{
  "norm_place": "pre",
  "attn_scale": 0.125,
  "bias": "all",
  "lr": 0.0057,
  "warmup_steps": 200,
  "decay_fraction": 0.844,
  "batch_tokens": 65536,
  "steps": 7255
}
Each number is 200 + 20 x the weight over its row's rms, rounded and kept within 0 to 999. Layers, rows and columns count from 0. The size before them is the row's rms in percent of the matrix's.

# layer 4 attention query, 256x224, rms 0.115, rows 125-136, columns 112-223
097,223,160,156,172,170,164,221,190,173,211,151,213,213,233,223,229,205,194,224,210,197,209,178,185,218,173,221,171,212,220,219,218,187,235,230,197,198,205,164,213,185,174,212,209,227,199,205,204,199,220,199,183,215,206,237,189,192,206,206,196,196,162,200,199,188,219,188,220,183,182,191,208,197,214,204,202,172,222,198,177,192,184,184,198,199,223,188,190,229,186,200,203,211,189,216,184,216,208,220,198,210,191,179,192,213,221,194,190,207,184,206,175
096,168,214,170,195,151,190,184,213,176,181,160,200,206,202,206,231,217,175,178,196,202,194,214,209,195,171,203,215,198,202,197,185,179,207,245,230,207,210,194,232,183,194,201,225,188,171,213,231,200,175,217,175,203,231,195,186,175,235,183,210,184,198,235,198,208,207,210,199,171,163,195,186,193,267,196,196,187,242,214,156,172,206,207,208,199,229,194,181,187,155,204,190,207,182,233,214,188,176,193,205,178,199,195,226,206,207,196,209,223,196,158,200
090,196,190,169,204,195,210,254,207,196,217,225,217,202,218,171,205,201,207,190,224,177,183,222,143,161,194,199,241,169,200,211,160,198,208,238,207,218,181,201,187,203,205,167,201,255,213,198,204,173,239,175,219,198,172,231,203,179,251,196,205,201,165,208,227,210,196,189,208,209,202,192,238,188,227,204,189,229,229,158,208,218,184,168,164,211,179,210,241,205,189,173,188,202,193,161,204,228,207,208,187,182,177,190,172,199,192,200,174,205,174,157,184
100,205,238,194,219,227,202,198,189,168,202,223,196,171,201,153,198,188,211,183,188,193,190,193,191,222,198,165,175,202,206,231,210,205,206,194,220,194,219,162,206,193,197,206,197,188,239,187,199,156,218,189,204,192,128,208,193,208,208,182,190,207,220,195,170,231,168,248,202,192,236,188,193,198,170,237,214,226,171,203,184,212,194,212,179,198,212,202,231,181,180,210,220,216,224,182,202,202,218,206,183,160,211,174,212,195,208,198,164,189,215,229,183
112,196,168,220,211,183,221,192,208,205,209,193,199,192,220,190,204,211,205,200,191,186,196,196,183,221,185,201,192,164,195,164,182,167,194,218,153,213,194,223,227,187,225,195,240,207,171,222,196,178,215,199,168,184,220,192,202,167,214,205,203,206,154,211,203,167,211,187,235,179,174,218,202,175,250,169,185,188,214,194,243,174,175,210,218,231,183,212,226,179,196,205,191,200,201,211,204,203,193,171,196,218,175,180,174,212,225,197,189,211,210,200,167
103,154,180,245,186,192,158,166,203,212,210,185,217,212,181,208,201,196,229,179,165,200,222,178,205,220,197,195,201,203,182,184,193,211,170,249,177,185,229,202,194,200,173,202,213,206,181,243,217,216,201,158,249,221,192,205,210,181,220,193,183,190,200,239,201,200,210,185,216,203,225,160,162,217,209,178,209,214,212,201,195,222,197,231,194,197,175,216,229,202,200,209,199,230,227,196,187,228,190,236,242,207,199,194,202,177,179,168,205,152,207,178,188
107,211,158,202,223,174,194,208,220,221,169,221,225,215,198,212,201,245,210,207,191,204,190,189,197,203,206,194,207,185,209,173,181,185,192,182,194,210,191,172,220,183,186,206,210,202,180,186,187,200,194,184,168,187,193,187,218,171,223,193,222,187,183,227,200,153,213,186,187,175,199,211,190,196,256,179,176,157,177,172,228,209,194,199,213,185,207,216,214,199,217,187,180,160,165,209,196,177,162,206,156,210,199,189,212,234,233,244,201,215,176,186,177
108,191,186,201,181,196,179,182,188,202,168,172,216,216,199,227,217,219,213,210,213,182,196,201,185,191,234,209,214,165,203,180,195,217,183,158,193,207,168,213,208,211,184,175,216,199,201,193,170,237,197,187,184,189,193,207,162,205,166,193,214,215,195,232,232,190,177,217,192,211,242,184,148,195,202,192,208,175,191,222,209,190,213,214,249,218,181,194,190,206,198,186,171,245,180,233,198,204,155,183,220,193,210,177,205,210,211,203,200,207,175,132,243
104,191,206,225,202,149,218,230,208,205,185,199,195,198,213,224,151,218,212,232,184,232,204,192,206,169,195,226,231,190,186,172,203,184,171,186,194,221,219,209,186,228,203,187,228,210,222,197,203,204,187,215,155,164,228,207,237,189,203,217,204,204,187,206,216,172,207,194,208,187,207,195,207,211,221,172,210,173,168,199,186,196,192,205,214,215,153,198,230,203,232,206,206,207,198,233,206,194,210,214,197,209,189,198,204,201,229,214,185,195,208,177,179
093,151,200,183,187,226,212,205,181,171,203,218,239,184,178,223,199,232,184,188,155,178,179,194,185,207,208,207,169,180,234,187,199,223,211,197,218,213,236,205,209,214,205,232,214,189,165,187,210,182,219,207,242,210,172,207,174,198,181,207,221,222,148,228,144,183,170,208,194,190,202,190,183,206,229,189,194,213,226,219,188,224,162,199,218,206,174,204,216,201,172,201,196,203,221,202,175,223,202,185,177,185,208,182,174,209,182,167,198,159,204,212,208
092,191,217,190,229,200,219,202,199,200,199,236,200,180,195,209,194,238,179,241,168,195,189,207,199,199,207,182,223,174,173,218,183,208,220,187,167,207,217,201,240,224,233,189,197,188,199,214,168,197,199,184,182,186,194,203,187,174,204,221,235,207,194,209,214,181,191,217,212,183,221,222,211,215,186,204,247,176,178,238,180,208,183,189,199,186,206,208,200,195,195,223,199,204,209,209,186,174,172,197,199,191,189,175,218,223,195,219,172,235,162,228,203
100,233,224,209,155,215,178,191,222,188,184,228,209,198,191,177,226,185,204,173,188,220,168,160,187,213,174,183,202,205,215,191,171,176,221,208,200,185,274,209,202,172,190,234,199,210,199,197,206,183,214,206,215,217,213,214,160,170,198,198,176,194,214,181,208,202,182,189,190,207,219,176,188,177,203,199,211,217,245,239,186,232,210,212,184,187,174,215,201,227,202,200,210,213,216,200,207,206,191,216,188,165,195,240,226,193,173,159,200,197,223,189,177